Each number is 128 + 32 x the weight over its row's rms, rounded and kept within 0 to 255. Layers, rows and columns count from 0. The size above them is the row's rms in percent of the matrix's.

# layer 9 attention key, 192x192, rms 0.0556, rows 40-63, columns 96-191
size [ 88  98  87 100 100  93  88 103  96  94  93  87  87  86  96  99  82  94  89  94  99  96  99  86]
[[196 156 135 141  52 179 145 103 123  99 118 138  73 116 104 133 104 157 149 142 127  99  84 150 122 167  84  87 201  56 146  93 143 104 148 137 135  90 162 162 149  91  99 132  86 125 145  86 107 133 150 121 129 105 175  97 115  99 142 153  88 130  76 175 103 123 191 140 123 174 122 132 123 155 122 112 141 139  68 121 127 117  48 100 103 154 119  94 155 127 164 124 161 122  98 176]
 [109 116  96 152  88 160 156 118 144 157 100 112  99  94 168  90  75 136 138 171 132 105 184 145  88 134  76  78 153 127 108 107 161  84 138 105 105 131  93 102  97 191  73  76 103 134 115  69  87 151 113 175 153 122 170 158 160 154 109 131 146 153  96 173  72 166 128 219 150 113 111 104 102 205 119 170 140 126 207 183 145 164 204 113 145 108  93 112 110 128 168 134 114 152 170 138]
 [ 96 193 147 135 116 160 184 139 133  82 118 154 107 165  96 100 109 137  83 145 190 114 140 106 148 114 164 182  96 138 176 127 149 154 102 115 122 166  74 159 111 212 111 111 157  83  77 123  81 131 116 132 114  82 117 176 102 159 126 178  89 113 134 180 113  91 111 151  96 170 189 130 127 131 174  70 127 132 108 132 137  91 123 127 165 132  71 127 107 137  50 112 108 128 127  80]
 [138 148 171 176 108 214 139 130 126  94 112 135 145 136 132 143 143 129 156 120 122 164 106 142 110 200  87  90  97 143 166 113 118  87 107  70 105 168 148 117 173  76 136 110 155 131 107 129 160 126 177 133 108  92  87 135 142 136 202  99  94 138 181 116 146 127 191 127 153 103 121 100 102 129 151 130 128 124  83 117  71 101 177 131  94 172 126 117 114 105 135 115 142 111 135 100]
 [ 96  95  94 170 101 159 150 156 139 116 157 132 105 144 102 156 112 134 122  93  91 115 120  68 115 147 133  88 145 103 146 165 145 152  73 162 122  81  71 155 150  86 136 129  87 107 143  86 157  80 151 121 213 106 136 147 154 103 132  71 131 135  76 114  97 105 157 143 185  92  71 145  89 115 105 127 169 183 165 155 166 120 155 129 175 118 144 128 134 154 115 165 148 138 128 141]
 [138 129 120 108 105 120 157 187 113 160 136 120 135 127 160 141  93 113 166 137 126  74 118 188  98 131 140 140 125 156 202 150  80  58  54  81 116 135 104 164 143 156  94 165 190 130 106 133 144 164  72 112 144 153  84 140 180 158 144 136 185 155  77 137  92 133 132 175 110 119 109 170 160  79 144 126 117 131 164 162 191 178 134  98  93 143 176 121 145 171 100 115 122  69 126  88]
 [100 132 134  84 159 148 107 115 186 129 123 104  67 105 123 110 136 161 105 168 136  70  86 110  91 123  94 109 119 144 149  61 152 157 235  83 141 172 151  94 123 109  95 152 154 179 107 152 133 133 143 134 156 133 139 101  96 154 190  64 161 121  66 132 138  87 107 138 173 132 145 147 149 128 127 185 131 129 140  64  93 160 133 111 175 163 109 139  98 122 104 122 201  74 109  99]
 [104 145 131 119 128 222  94 176 151 121 111 209 170 155 149  80  91 159  88 104 126 106 127 118  46  99  94 137 106  88  96 145 141 142 102 131 105 106 137 153  76 184  82 112  36 104 131  79 123 147  81 113 136 112 138 147 121 108  73 133 210 139 107  87 124  77 110 141 103 146 105 155 165 176 131 156 142 155  69 124 101 189 133 158  98 143 133 136  89 135 182 155 171 138 111 157]
 [ 79 145 136 134 148 136  62  66 163 137 102 141 130 128 128 126 121  77 153 163 142 104 154 171 104  89 110 133 171 108 128 133 161 123 149 167  73  84 179 131  64 134 132 137 100 157  99  95 141 143  34 129 116 120 144 110 132 179 124 197  91 103 157 123 178 133 176 183 140 118  83 170  92 136 143 162 107 133  78 142 161 169 170 142  97 120 183 105 131  87 154 131 152 151 207 153]
 [ 91  96 109 163 139 139 137 156 167 120 147  74 119 105 131 131  90 117 137 140 149 136 136 177  92 152 148  83 109  60 131 120 208 123 161 182  90  97 106 140 115 139 135 155  78 136  77 138 112 189  86  93 131 105 154 139 133 149 126  80 156 169 119 190 122 145 149 185  97 129 145 167 127 145 106  83 148 153 129 141 141 138 160  85 164  47 183 133 106 157 160 123  95  87 147 105]
 [185 151 172 107 159  84 105 131  89 154  82 139 104  77 102 191 119 134 144 133 144 160 107 148 152 163 103  99 132 152 117 129  99 112  69 185 147 147 128 175 166 142 147 132 170 145 127  79 169 159 158 132  80 137 194 134 158  82  96 144 191 154 164  28 108 107 160 118 145 129 173  87  91  87  85 116  93 111 143  74  80  97 146 124 167  80 156 178 167  89  68 128 131 137 114 112]
 [147 108 117 115 117 140 146 164 145 123 148 137 131  78  67 179 101 147 153 121 154  91 118  70 134 119 150 114 127 154 118 136 147 141 107  88 151 113 165 138 199 122 106  96 149 144 129 150 125  81 171 116 164 115 160  91  79 125  89  97 122 169 173 116 197 119 107 172  95 116 127  85 158 176 117 126  76 200 139 105 118  99 137 119 125  72 159 120 163  77 137  80 148 162 132 155]
 [ 84  98 139 144 128  91 153 212 120 147 167 151  61 170 170 144 124 106 182  70 151 177 178 105 182 154  96 156 145 157 107 125 107 128  97 102 103 124  78 133  87 119 144 100  90 152 120 142 134 133 132 107 151 158 164 144 105 125 188 175 147 131 172 129 136 138 132 140  85 113 111 118 112  81 137 184 153 143 150  91  87  84 174 115 127 117 136 150 104 149 157 161 160 147  76 125]
 [ 91 148 119 118 106 108 183 112 163  97 126 117 149 120  97 123 113 135 131 151 131 106 152 193 113 142  91  93 125 106  99 183 144 132 165 143 112 155 152 147 133 185  76 150 117 128 144 147 216 170 155 116 136 191 182  95 176 123 154 163 121  95  64 145 114 157  97 122 104 147 146 107 162 163 144 134 124 155  93 136 113 107 149 149 129 144 108 155 149 128 161 147 111 143 127 173]
 [192 118 122 120 158 205 107 117 152 112 107 203 102  91 140 108 103  98  56 108 124 174 130 168 129 159 134  71 109 157 123 106 169 136  36  69 160  93 133 115 122 111 152 148 133 142 160 209 129 136 124 127  89 145 116 100 166 100 144  83 122 144  55  96 155 101 204 104 107 165 126 107 124 127 147 135 141 156 124 149 156 145 111  72  84 135  50 149 142 132  89 145 131 116 105 213]
 [133 143 173 114  99 108 126 107 159  89 128 125 173 149 122 165 154 172  69 135 116  54 128 177 176 162 160  90 135 137 132 108 118 115 156  91 153  62 150 129 144 100 154 114 197 114 128 176 100 159 157 115  85 137 154  52 140  89  77  92 147  66 143 187 180 127 166  61 126 110 114 139  97 140 164 172  81 113  89  99  97 149 138 141 165 102  98 144 148  87 122 118 117 167 115 153]
 [123 137 111 151 146 106  99  70 152  99 146  93 112 137  90 142 119 164 139  79 191 169 125 100 159 167 134  59  97 151 189 171 160 130 202 163 130 149 135  76 123  78 121 106 176 117 173 145 132 127 150 105  73 142  89 158 118 101 147  80  87  88 118  70 119 159 119 122 117 187 133  92 142 143  95 106 106 147  87 139 153 123 172  96 126 113 110 129 136 106 156  72 148  97 199 180]
 [ 72 158 108  87 159 168 144  91  75 145 146 117 150 119 139 122 189  91  99  79 157 119  59 116 144 151  97  94 148 148 191 110 138 109  70 133 145 110 101 146 147  82 120  79 125  96 135 115 118 141 150 124 153 142 123 114  80  66  92 126 183 210 129 142 145  83 139 119 180 136 124 135 124 115 150 175 113 123 139 128  86  53 141 137 142  74 150 132 110 119 172 130 106 149 100 131]
 [104 127 132 115 133  97  99 144  81 171 149 141  63 121 145 124 117 130 134 137 120 143 138 113 144 133 100  82 109 111 197 139 137 152 121  66 100 141 121 168 113 176 127 159  65 118  77 186 179  88 137 147 142 115  87 151 171 147 111 171  97  87 148 210  60 134 141 132 130  95 113 170 202 157 121 161 147 120 124  71 143 228 160 130 140 130 100  94 110 139 151 157  91 170 174 136]
 [133 101 127 101  88  59 101 178 120 151 112 169 182 116 150 169 151 133  92  73  91 186 124  91 167 187 105 124 157 183 143 140 112 162 144 100 119 143 124  88 188 109 140  99 132 126 136 164 117 107 113 132 113  63 121 117  82 117  89 145 111  90 111 140 139 137 196 125  82 118  90 109  70 107 139 118  98 129 139  86 175  80 183 180  82 165 104 196  82 117  97 149  91 119 144 125]
 [152 143 116 105 125 121  80 136 114 120 159 134 110 108 134 141 123 134 136 105 126 123 111 140 139 158 136 110 175 152  71 109 163 146 103 136 199 126  66  86  83 112 106 121  79 137 128 122 203 141 178  78 104 102 124 146 110 101 117  76 128 141 155 127 174 132 120  92 126  63 138 140 106 108 127 120 109 131 110 106 127 120 165  81 142 221 120 109  95 175 130 167  83 141 156 116]
 [122 162 164 153 154  95 113 117 160 109 129  98 136 160 102 151 132  35  99 101  85 153 142 146  66 124 115 164 161 127 119  94 105 129  74 182  66  98 134 118 148 213  68 168 148 160  94 127  66  91 177 139  91 108 200 154 164  94  93 131 131 122 128 106 121 148  87 112 159 169 136 143 156 169 163 123  70 113 176 110 157  85 127 138 153 136 109 150 143 147 179 129  66 168 139 152]
 [171 162 170 164 115 136 139 100 110 137 108 175 102 127 170 158 146 100 132 133 114 108 153 102 117  97 129 195  81 198 165 150 160 170 193 132 175 119 106  98 167 137 145 107 172  93 157 109 158 100 107  80  95 112 109 117 126  98 149 174 131 177  87 142 140  86  58 140 176 140  81 159  84 215 131  79  81 126 123 100 153 180 122 110  79 125 151 172 143 156 163  91  98 116 115 119]
 [120 126  55 157 139 110 129 121 106 130 166 170 192  88 163 178 179 129 111  26 135  73 111 122 153 113  93 114 131 105 117 150 120 206 179 121 124 162 175 133 137 118 149 122 143 149 112 128 111 110  99 123 126 132 115 165 209 155 128 156 100  97  55 175 152 125 164 110 103 126 124  81 109 112  83 161 155 171 175 121  90  85 101  88 135  99 140 108 102 139 163 109 160 167 133 105]]
# layer 9 attention query, 192x192, rms 0.0549, rows 41-63, columns 96-191
size [ 97  81  93  97  90  85  98  93  91  91  89  90  85  89  98  82  89  93  98  96  93  99  82]
[[145 103 127 143 199 153 138 164 142  49 181 117 169 112  62 122 104 134 112 137 165 102  77 110 143 161 174 110  72 161 169 164 131 120 115 105  89 123 176 174 151 126 125 129 139 140 140 108 148 131 147 135 141 139 202 135 111 120 160 144  81 164 126 104 150 104 149 130 174  81 152 120 146 105  86 117  65 138 202 182 104  82 165  98  77 147 122 120 131 114  78 186  78 119 177 138]
 [ 76 113  90 131 138 152 106 149 177 142 216  86 129  64 115 107 126  99 167 138  96 124  93 126  95 118 145 155 157 128  99  91 122 151 150 161  92 142 140 133 138 120 172 168 136 150 158  92 164  86 141 147 131 107  84 145 103  88 113 183 120 172 161 131 124  93 113  82 110 106 206 169  75 160 149 106  45 134  95 131 139 102 106 141  72 196 140 145 134  92 152 125 112 101  74 151]
 [121 194 142 163  97 101 149 113  94 157 138 156 145 116  81 148 144 169 147 127 129  99 135 151 105 135  74 171  61 165 113 152 132 132 117 219 148  98  89  86 156 162  89 138 173 117 170 128 141 166  46  86  99 158 159 150 114 131 152 155  81  64 136 119 157 105  98 146  47  93 125  87  92 128 148 132 163 122 162  84 154 106 147 120  89 177 161 123 103 156 156 115 152 102 159 129]
 [124 122  95  74 124 135 110 100 136 116 127  81 123 117  65  85 115 124 138 138 150 169 123 135 162 148 124  94 109 117 160 118  73 111 135  99 133 129 153 112 107 119 140 139  55 106 154 135 161 106  87 130 154 122 152 130 133 211 124 145 121  99  98  79 140 196 181 133 138 140  98  43  64 150  47 177  90 121 159 118 185 139 186 100 111 168 194 150 136 166 121  77 144 124  97 132]
 [127  78 116  97 159 188 126 171 153 139 158 177 130 127  80 135 120  46 175 134 120  84 113  84  64 114 191 121 100 136  96  96  62 164 103 108 125  74 155  91 127  30 139 115 108 121 104 132  92 116 151 205  84 122  90 136 136 105 170  89  88 147 149  95 143 191 111 101 132 205  82 126 119  97 110 142 115 173 164 123  95 133 102 100 146 148 138 111 161 133 170 133 133 167 116 134]
 [184  42 119 140 101 117 122 140 172 108 131 100 155 131 186 131  97 110 113 140 110 137 137 123  76 131 107 105  56 138 129 132 140 159 149 143 108 175 116  96 147  85 162 125 153 199 166 153  93 157 159 122 147 167 103 100  94 119 128 109 122  83 125 109 147 101  93 136 163 107 187 121 135  66 161 143 105  97 187 119 111 145  94 111 141 120 121  96 144 139 108  84 171  93  99  92]
 [121 148 165 133 107 151 135 124  99  81 140 154 159 109 163 100 135 109  59 117 106 115 104 166  86 151  91 123  89 226 163 100 142 133  76  95 105 118 135 127 103 102 144 222 156 118 130  83  63 119 135 135 112 123 149 132  60 171 153 125 129 125 108 106 142  90  85 106 111 101 129 152 227 142 113 105 155 170 126 146 139 154 155 192  98 133 154 105 144 168  98 118 128 126 140  78]
 [175 119 153  94 181 161  99 110  94  80  74  73 116 140 133  86 122 142  81  89 155 131 134  72  46 150 183  43  90 143 162 143 141 142 126  61 178 161 130  93 144 180 141 151 176  50 168 118 110 114 147 137 135 140 128 137 101 144  89  79  98 112 147  99  97 120 110 173 138 133 145 108 158 131 132 110 110 167 128  89  94 118 131 119 157  59 129 135 134 119  85 138 139 139 146 128]
 [122  54 173  92 152 155 112 143 163 108  73 170 152 146 141 144  95 125 103 154 143 136 172 159 113 125 178 149 130 137 156  59 105 183 120 155 112 151 107  99 114 120 169 126  81 124 115 137 169 118 125  94  81  90  58 100 113 168 141 126 103 129 159 132 134  76 172 105 144 125 101 169 134 143 143 187 121 227 145 156 159 109  77 116 120 154 112 129  71 120 123 147 136 112 127 137]
 [144 196 122 157 164  73 131 119 161  52 135 157  84 102 121 129 153 128 200 104 105 106  90 103 144 132 115 160 150  74 144 132 107 147  97 174 127 137 125  61  77 181  80 132 134 137 119  93 120  78 116 112  98 169 150 131 135  68 166 106 164 114 100 160  82 142 137 119 122 141 112 127 148 166 125 121 101 122 109 162 143 137 102 141 198 106 179 148 138 100 163 170 133 147 127 112]
 [151 105 165 184 154 121 141 150 161 157 153 179 155 120 182 132  79 214 120 171 132 106 131 119 175 134  87 132 113 139 160 125 114 118  97 133 151  79 143 117 145 125 175 143 169 111 145 115 125 156 103 171 143 158 119  89 102  87 125 142 143  79  74 117 133 127 128 113  49 110 192 109 127 133 121  85 162 161 119 114 117 108  71 162 135 150 147 126 109 131 132 153  92  80 162 110]
 [176 182 139 106 115 126 143 142 103 133  98 185 117 106 127 120 209 205 129 173  35 111 102 166 194  47 110 143 103 145 148 105 114  67  99 127 159 131 139 128 183  88 110 104 135 123  95 141 145  66  98 131  97  97 125 181  95 103  52  87  87 131 158 174 115 150 120 114 134 157  93 121  76 157 144 181 137  77 136 131 190 155 140  94 125  82 162 136 161 121  78 122 110 165 153 141]
 [124  93 158 146 129 150  72 111 134  70 150 182 130  99  93 120 109  76 141 158  97 160 118 185 102 137 115 145 196 122 126 147  94 194 114 118 107 152 123 130 120  95 125 179 111 121 103 160 108 171 121 114 106  96 160 140 139 125 139 223  51 181  54  90 144 167 193 119 141 136  79 133 203 155 166 120 169 133 158 142  99 180 129 114 159  89  97 102  97 102  82 119  96 208 175 113]
 [ 93  94 162 111 151  63 155  63 124 138 152 108 113  95 117 134 168 130 176 141 108 144 136 184 164 143 139  86 153  87 150 149  79  77 124 172 182 128 136  49 148 152  81 158  87 147 137 102 127 168 135 122 147 104 124 149 119  82 156 140 169 122 144 119  89 155 162 152  66  75 117  66 164  96 113 145 131 172 173 120 113 117 138 122 175 127 101 155  47  92 137  89  74 150 141 133]
 [137 151  90 106 165  83 102 140 129 129 141 165 124 141 157 106  99 104 185 107 136 134 144 115 113 130  84 100 112  72  87 152 148 136 200 128 128 164 153 140 156 121  72 158 164 174 164 156 161 150 112 134  40  73 140 125 126 106  93  99 163 131 107 153  93 182 111 104  78 124 157  67 131 156 163 169 152 103 155 111 160 114 163 111 154 117 144 174 107 109  91 132 139 101 126 129]
 [113  92  87 119 103 143 139 155 158 159  93  99 131 179  79 144 111 122 119 146  71 166 188 136 154 183 120 146 135 114 122 163  77  68 131 154 129 141 133 114 111 132 126  60 150 126 140 106  95 148 101 136 115 108 121 153 126 100 146 121  86 132 147 154  78 165 121 113  79 160 123 169 128 124 122 112 122 143 184 101 194  99 155 181 155 121 125 164 171  83 134 162 122  58 113 118]
 [144 195 142 139 109 160 124 142 156 121 110 156 104 117 137 148 118 181  53 142 170 135 112 117  95 162 115 157 128 109 117 172 136 175  86 138 116  93 143  74 149  84 130 123 125 165 128 173 133 131 159 132 158 162 161  90  71 109  82 153 131 163 131 108 173 122  86 166 169 116  96 124  84 169 134 169 134 124 149 121 213  39 141 110  99 113 140 182  94 155 119 132  74 127  93 126]
 [163  69 130 105 117 136  75 112  68 128 150 163  68  97 186 137 105 138  60 174 135 146 107 161  66 144 177 136 111 189 161 151 140 171 125 172 125 146 110 168 115 131 161 141 217 168 121 132 132 151 182 155 152 182 156  84 166 206 109 119 131 114 124 161 150 143 100  34 161 147 109 103 156 165 137 109  58 100 103  97 182 147 168  92 134 139 105 126  97 138 116 109 118 115 157 121]
 [ 97 115  59 110 175 104  97 136 120 152 168 179 150  92 203 125 204 156 150 116 137 128 130 110 200 114 111  56 126 179  87 142 180 109 115 175 162 106 162 117 102 201 154 174 109 150 114 116 160 101  77  88 135 177  68 145 160 119 142 154  84 116 120 135  95 147 102 152 110 145  96 119  73 104 128 118 119 180 151 105 149 131 128 115 132 128 158  80  73 105 146 107 107 126 104 172]
 [131 174 157 122 163 177 130 183 120 196 107 111 116 130 129  97 141 113  90 136 148 124 136 162 132  54 131 126 117 127  83 163  75  82 146 144 124 129 141 124  69 172 105 166 136 134 174 107 173 102  98  86 114 176 184  95 146 101 112  76 129 163 115 149  83  59  69 135 160 123 103 164 100 134 132  57 157  93 142 153 107 149 147 117 103 135  77 126 158 142 120 112 111 101 147 129]
 [174 146 114 173 141 156  91 176 163 162 163 181  48 144 128 106 134  73 144  82 132  96  61  90 103 135  93 174 186 171 126 100  95 114  98 154 167  98 101 138 124 131 185 130 133  86 126 108 147 110 137 109 129 126 109 160 107 137 136 117 144 161 167 149  80 109 109 159 182 151 115 185 177 114 145 173  76 149 130  97 104 152 139 114 145 163 135 113 121  81 160 159  78  83 193 169]
 [155 154 134 114 145 110 107 106 131 182 168 176  92 157 134 135 105 122 185 133 152 163 143 120 101 122 149 173  96 137 139 154 159 141 105 131 123 129 112 126 144 168 134  84 150  81 166  98 119 143 111 128 101  68 118 127 110 152 168 166 128 176 114 138 120 153 111 132 108  97 164 154  90 133 143  62 136 122 200 156 106 105  66 126 132 121 132 142 136 133 115 122  82 196 174 129]
 [154 108  81 121 179 162 157 124  97 144  81 141 153 122 119 114 152 131 183 158 105 128 146 163 104 117  62 136 164 120 113 124 168 135 115 101 108 134 156  93 179  88  27 123 157 114 113 172 126 160  84 108 108 120 198 112 105 113  79 111 170 130 156 116 108 102 118 118  87 102 108 104 161  76  98 136 116 106  73 113 116 162 140 129  93 196 129  93  53  99 170 117  97 125 109 124]]
# layer 9 attention value, 192x192, rms 0.0551, rows 32-44, columns 96-191
size [ 85  95  90 103  92  91  90  92  92  88  90  84  87]
[[112 113 140 128 141 152 161  94 106  94 138 119 127 110  77 151 109  84 153 171 149 125 156 153 106 138 105  94 158 156  58 168 177 108 112 199 160 180 135 114 123 172  82 118 160  82  94 136 117 127 123 122  79 103 193 142  74 120  95 105 124  92 125 133 104 106 124 121 159 170 112 108 255 124 104 130 134 128 136 153 126 134  80  99 112  91 142  96  96  69 140 137 120 157  51 148]
 [118 133 143  79 126 129 128 118 134 113 152  76 160 142  75 108  88 117 124 133 197 125  93 179 142 156 149 134 139 149 120 144 115  93 101  89 149  32 147  41  90  78 132 101  74 176 186 174 148 108 182 103  95 110  83 128 133 137 120 164 135  97 127 109 123 128 116  69 119  95 128  70 128 114  98  88 143  74 147 135 161 156 153  63 150 128 152 190 156 192 155 176 131 116 157  96]
 [103 199 111 130 115 103 117 109 100 160  96  87 112  76  73  91 190  73 130 145 151  90 136 127 132 106 161 156 162  98 155  75 151 131 117  75  73 149 170 133  54 204 131 181 137 110 133  66 154 109 119 143  87 116 171 131 122 174 124 133 116 148 155 168 152 150  93 109 186  79 160 109  73 154  87 130 155  81 141 114 119 180  95 135  95 128 189 150 144 114 158 148  85 179 145 169]
 [115 130 102 122 151 130 107 147 130 188 151 110 101 166 106  99 115 129  60 119 184 119 130  93 101 134 131 142 189 105 117  75  86 170 129 102 153  94 133  87 155  65 165 129 105 111 124  42  74 132  82 158 114 168 127 188 152 128 155 107 169 113 145 191  72 120 113 134  94 104  89  74 143 121  89 139 161  72 115 177  94 138 134 123 114 139  86  72 147 114 102  87 133 160  84 185]
 [ 91 166 120 136 132 145 105 124  88  81  90  94 122 139 137 122 105 157 162 140 144 173 133 148 135 155 191 101 160 200 169 125 108 176 186 115  74  63 156 108 133 141 107 142 152  96  93 102 108  98 161  57 155 182 139 135 117  69 136 144 102 128 121 123 155 111 135 134 102 165 159 119 148 107 135  85 122  93 143 125 129 128  94 116 131 235 207 154 114 119 116  91 123  92 156 147]
 [146 161 185 160 124 140 132 106  87 103 139 138 153 107 111  98 140 160 136 141 125 106 127 179 177 161 152 183 109 123  91 167  89  91 151 135 141 100 134 112 167 182 137 163 129 111 161 112 145 155 119  96 105 191 115 128 158 137 162  92 104 128 132 174 107 111 181 207  48 103 160 101 132 149 135 101 119 108 152 120 120 128 104 117 114 105 147 100 104 109 146 155 148 162 101 151]
 [145 163 153 168 127 126 141 140 153 120 137 135 135 172 187 154 112 110 190 158 133  98 133 135 132 112 119 103 172 156 152 154 109  94  79 115 109  95 116 121 133 131 125 159 191 101 140 157 173 146 128 124 166  94 102  97 154 108  66 115  72 152 113 133 135  62 116 157 121  83 101 159 136 121  91 108 143  93 185  99 121 186 166 139 124 130 157 124 121 127  89 107 132 135 185 138]
 [119  73 100 157 128 164 138  87 156 120 106 136 128 119 105  89 135 156 121 151 105 137 104 126 125 164 102  87 163 135 106 135  47 152 114 108 143 191  98  87 165 155 178 166 142 148 140 132 147 134  85 198 104 149 128 216 105 110 145  67 106 150 151 214 170 170 106 148  97 176 153 123 164 134 148 109 107 150  49  73  83 138  90  70  91 130 124 129 177 142 150 142 130  77  99 129]
 [143 149 162  96 127 109 143  92 142 151 156  63  92  86 136 150 108 187 114 122 110 103  81 139 122 129 161  71 100 122 137 102 179 126 168 115 154 157 163 121 150  96 115 141 135 121  97 120 144  90 162 168 147 131 175 113  75 114  86 158 137 151 120  70 147 112 103 113 141 111 171 125 126 181 182 110 136 145 113 119 129 107 148  78 158 117 162 137 105 158 145 224 120 134 156 153]
 [142 161 107 131 175 142 157  91 159 141 138 136 105 187 109 136  88 114 108  69 193 115 189 106 103 147 117 104 133 116 169  84  96 157 191 140 137 144 132  90 156 102 125 110 152 168 127  93 146 161 167 177  84 131 147 120  96 110  83 154 106 142 124  92 124 182 161  84 157  77 150 116  72  80 127 152 130 169 138 169 147  81  99 116 120 104  87  89  80  81 128  91 124 148 188  92]
 [132 172 117  99  77 128  99 151 128 144 145 127 154 117 155  91  99 135  97 122 118 196  74 180  74  46 156  99 127 149 177 120 204 115 145 101  83 124 109 210 113 106 103 129 124 160 218 162  89 142  90 105 134 150 109 113 119 123 105 139 133 104 118 122  84 153 112 120 140 128 228 141 113 144 140 117 103  66  77 158 138 131 110 112 120  89 170 139 191 171 119 112 135  74  89 134]
 [ 92  91 148 137 113 153 137 118 118 192 120 117 156 101  73 143 137 109 146 102 185 107 190 155 119 117 163 106 132 151  90 120  77 101 153 146 155  91 140  95 173 106  82 175  53 122  72 112  86 152 101 146 162 126  77 131 132 102 100 100 136 138  86 112 103 169 112  55 164 149 116 122 127 164 162 101 119 108 139 154 208  78 151 131 100 159 110 203 147 135 113  92 176  71  54 124]
 [152  95 117 115 132 106 148 113 157 108 121 142 149 121 134  68 137 111 135 117 164 139 168 148 109 125  67 125  87 136 124  84 158 121 169 187 142 136 163  82  61 104 211 199  99 118 152 124 101 187 144 105  63 165 118 132 138  91 119 180 117 127 127 214 107 107  83 169 151 163  77 102 141 185  91 136 136 104 178  79  90  55 198  94  98  78 131 133 123 130 155  94 142 120 119 122]]
# layer 9 attention output (transposed), 192x192, rms 0.0792, rows 32-43, columns 96-191
size [ 86  99 101 108  93  99  93  98  99  94  93  95]
[[178 134 138 116 164 119  97 121 150 167 156 159 153  85 120  72 120 126 118 115 110 107 106 106 162 136 124 204 131 107 155 127 145 143 120 109 165 111 116 110 120 142 113  79 122 128 161 111 131 109 142  80 164 191 130 154 168 134 156 160 134 155  92  82 137 136  65  98 165 154 172 117  73 172 136 155 108 163 126 185  73 124 136 126 135 142  95 147 200 176 133 132  98 112 152 109]
 [145 129 114 137 134  36  92 155 151 110  90 185 120 116 155 145 118  97 136  87  66 149 150 134 123 121 120  89 129  74  63 117 101 154 181 128  71 175  96 176 168 154 113 123 171  62 173 140 197 116 134 125 102 134 192 139 139 138 101  73  88 129 153 154 141 138 157 131 150 108 142 122 152 108 139 209  76 157  82 108 122 111  47 172 125 113  89 152 143 136 116 152 130 159  95 126]
 [127  91 137  73 165 119  83 148  96 136 136 199 127 157 147 126 110  93 109 156 144 176 119 156 153  87 169 122  60 126 134 136 130 103  73 126 137 128 119 154 104  53 134 103 136 180 124 166 106 112 174 117  84 131  87 130 127 139 120 112 177 178 167 173  76 145  96  84 177 152 132 176 159 164 125 145 121 142 115  76  99  74 112 157 148 171  91 110 117 136 110  56 127  88 102 102]
 [144 181 155 155  57 179  85 103 131  85  95 140 152 114 122 109 118 145 243 137  88 129 117 160 153 129  75 123 104 133 142 158 207 145  85 106 133 189 112 117  95 126 108 137 181 145 121 221 160  93 130 100  99 101 147  93  70 109 114  87  83 141 137  39 176 137 153 138 154 156  98 121  32 154  82 169 125 111 115  91 116 110  60 147  98 110 159 142 100 163 145 100 116 101 118 110]
 [141 132 155 134 110 167 158 143 106 153 153 232 128 113 109 183 148 129  83 136  92  49 168 166 189 123  96 179 134 133 164 135 173 204  89 156  70 133 150 130 140 102 114 161  82 110  98  64  94 157 127 169  71 100 170 138 137 114 101 144  86 118 114 104  73 154 164 132 125  69 107 162 142 104 124 160 148 136 117 100 117 111 164 181 123 176  87 124 111 159 107 191 125 165  98 118]
 [103  92 118 105 144 132 113 114 107 116 139 117 107 117 103 153 132 116 121 132 101 145 145 100  51 175 144 144 115 142 116  91  95 139 107  90 147 131 107 159 139  89 128 192 109 150 129 107 120  51 121  98 124  77 120 197 101 156 126 105  88 165 138 139 184 108 140 110 196 126 132 147 161 137 120 148 150 156 100  97 125 151 128  94 146 133  54 172 117 162 112 201 130 124  95  89]
 [106 110 109 124 142 133 119 154 169 166 121 113 101 168  69  95  63 157 140 131 102 105 100  79 154  95 123 155 127 132 147 125 141 134 134 102  71 143 119 214 123 121 161  52 120 131 114  88 113 132 120 109 124  82 203 112  88 190  84 189 120 119 147 165 139  97 145 116 144 185  78 133 178 175 104 183 117 142  86 116 148 144  53 169 132 175 132  86 134 103 163 115  97  99 148 146]
 [129 122 150  59  75  78 129 126 160 158 198  59 113 124 154 173 117 107 160 112 122 123 145  94 138 173 181  95 146  90 126 146 191 126 123 160  95 117 127 193 149 157 122  61 123 117 132 167 114 131 152 126 114 156 114 124 175 145 158  67 108 138 167 109  98 197  73  95 153 129 114  57  79 174 100 130 126  90 107  90 140 126 153 128 178 151 115 110 126 140 133 170 106 242 130 142]
 [111  99  38 131 115 185  94 141 162 123 147 128 114 133 138  56 181 114 145 116 121 179 140 171 133 163  86 143 106 149  96 145 102  65 142 143  91 128 135  99  87 174  74 131  82 109 125 120  86 111 131 133 170 133 110 117 188 129 184  76  40 153 120 193 120 143 149 146 102 119 158 127 108 118 120 115 121 158 163 136 117 165 162 143  82 168  89  99 122 110 146 114 130 116 126 139]
 [158 178 100 125 117 133 110 114 113 119  81 160 128 147 142 138 174 144 163 175  96 134 146 108 156 104 164 149  64 126  43 155 149  94  89  66 104 164 153 134  96 106  82  67 164 125 110 144 124 154 102  96 121 112 130 113 112 124  79 191 159 117 133 130 116  49 105 173  81 134 119 180 120 153 165  66 128 140 152 188 156 110 106 106  94 118 146  80 114 110 130  60 118  85 118 199]
 [116 152  87 107 158 122 160 115 137 185 144 151 150 153 135 185 173 138 152 122 134 108 126 162 150 149 104 107 158  83 159 110  61 152 135 166  97 117 100  96 120 153 106 163 127 137 134 100 118 146 104 143  79 124  70 133 164 104 147 130  50 139  59 157 108 182 173 144  92  97 132 128 145 168 199 112 162 148 113  89 196 152 161  71 167 114 104 143 155 101  95  81 116 140 127  93]
 [154 187  70 168  88 109 137 135 106 114  66 150 143 148 205 141 139 185 121 181 101 149 132 154 162 102 115 193 165 116  95 164 140 127 111 159 141 111  99 160  96 154  83 162 147 171 136 127 142 143 112 108  93 113 131 149 117  88  82 130 109 170 121 160  88 108 103 116  87 108 140  94  88 103  95 124 108 120  84 123  95 128  73 151 144 147 122  81 160 149 141 140 139 145 138 196]]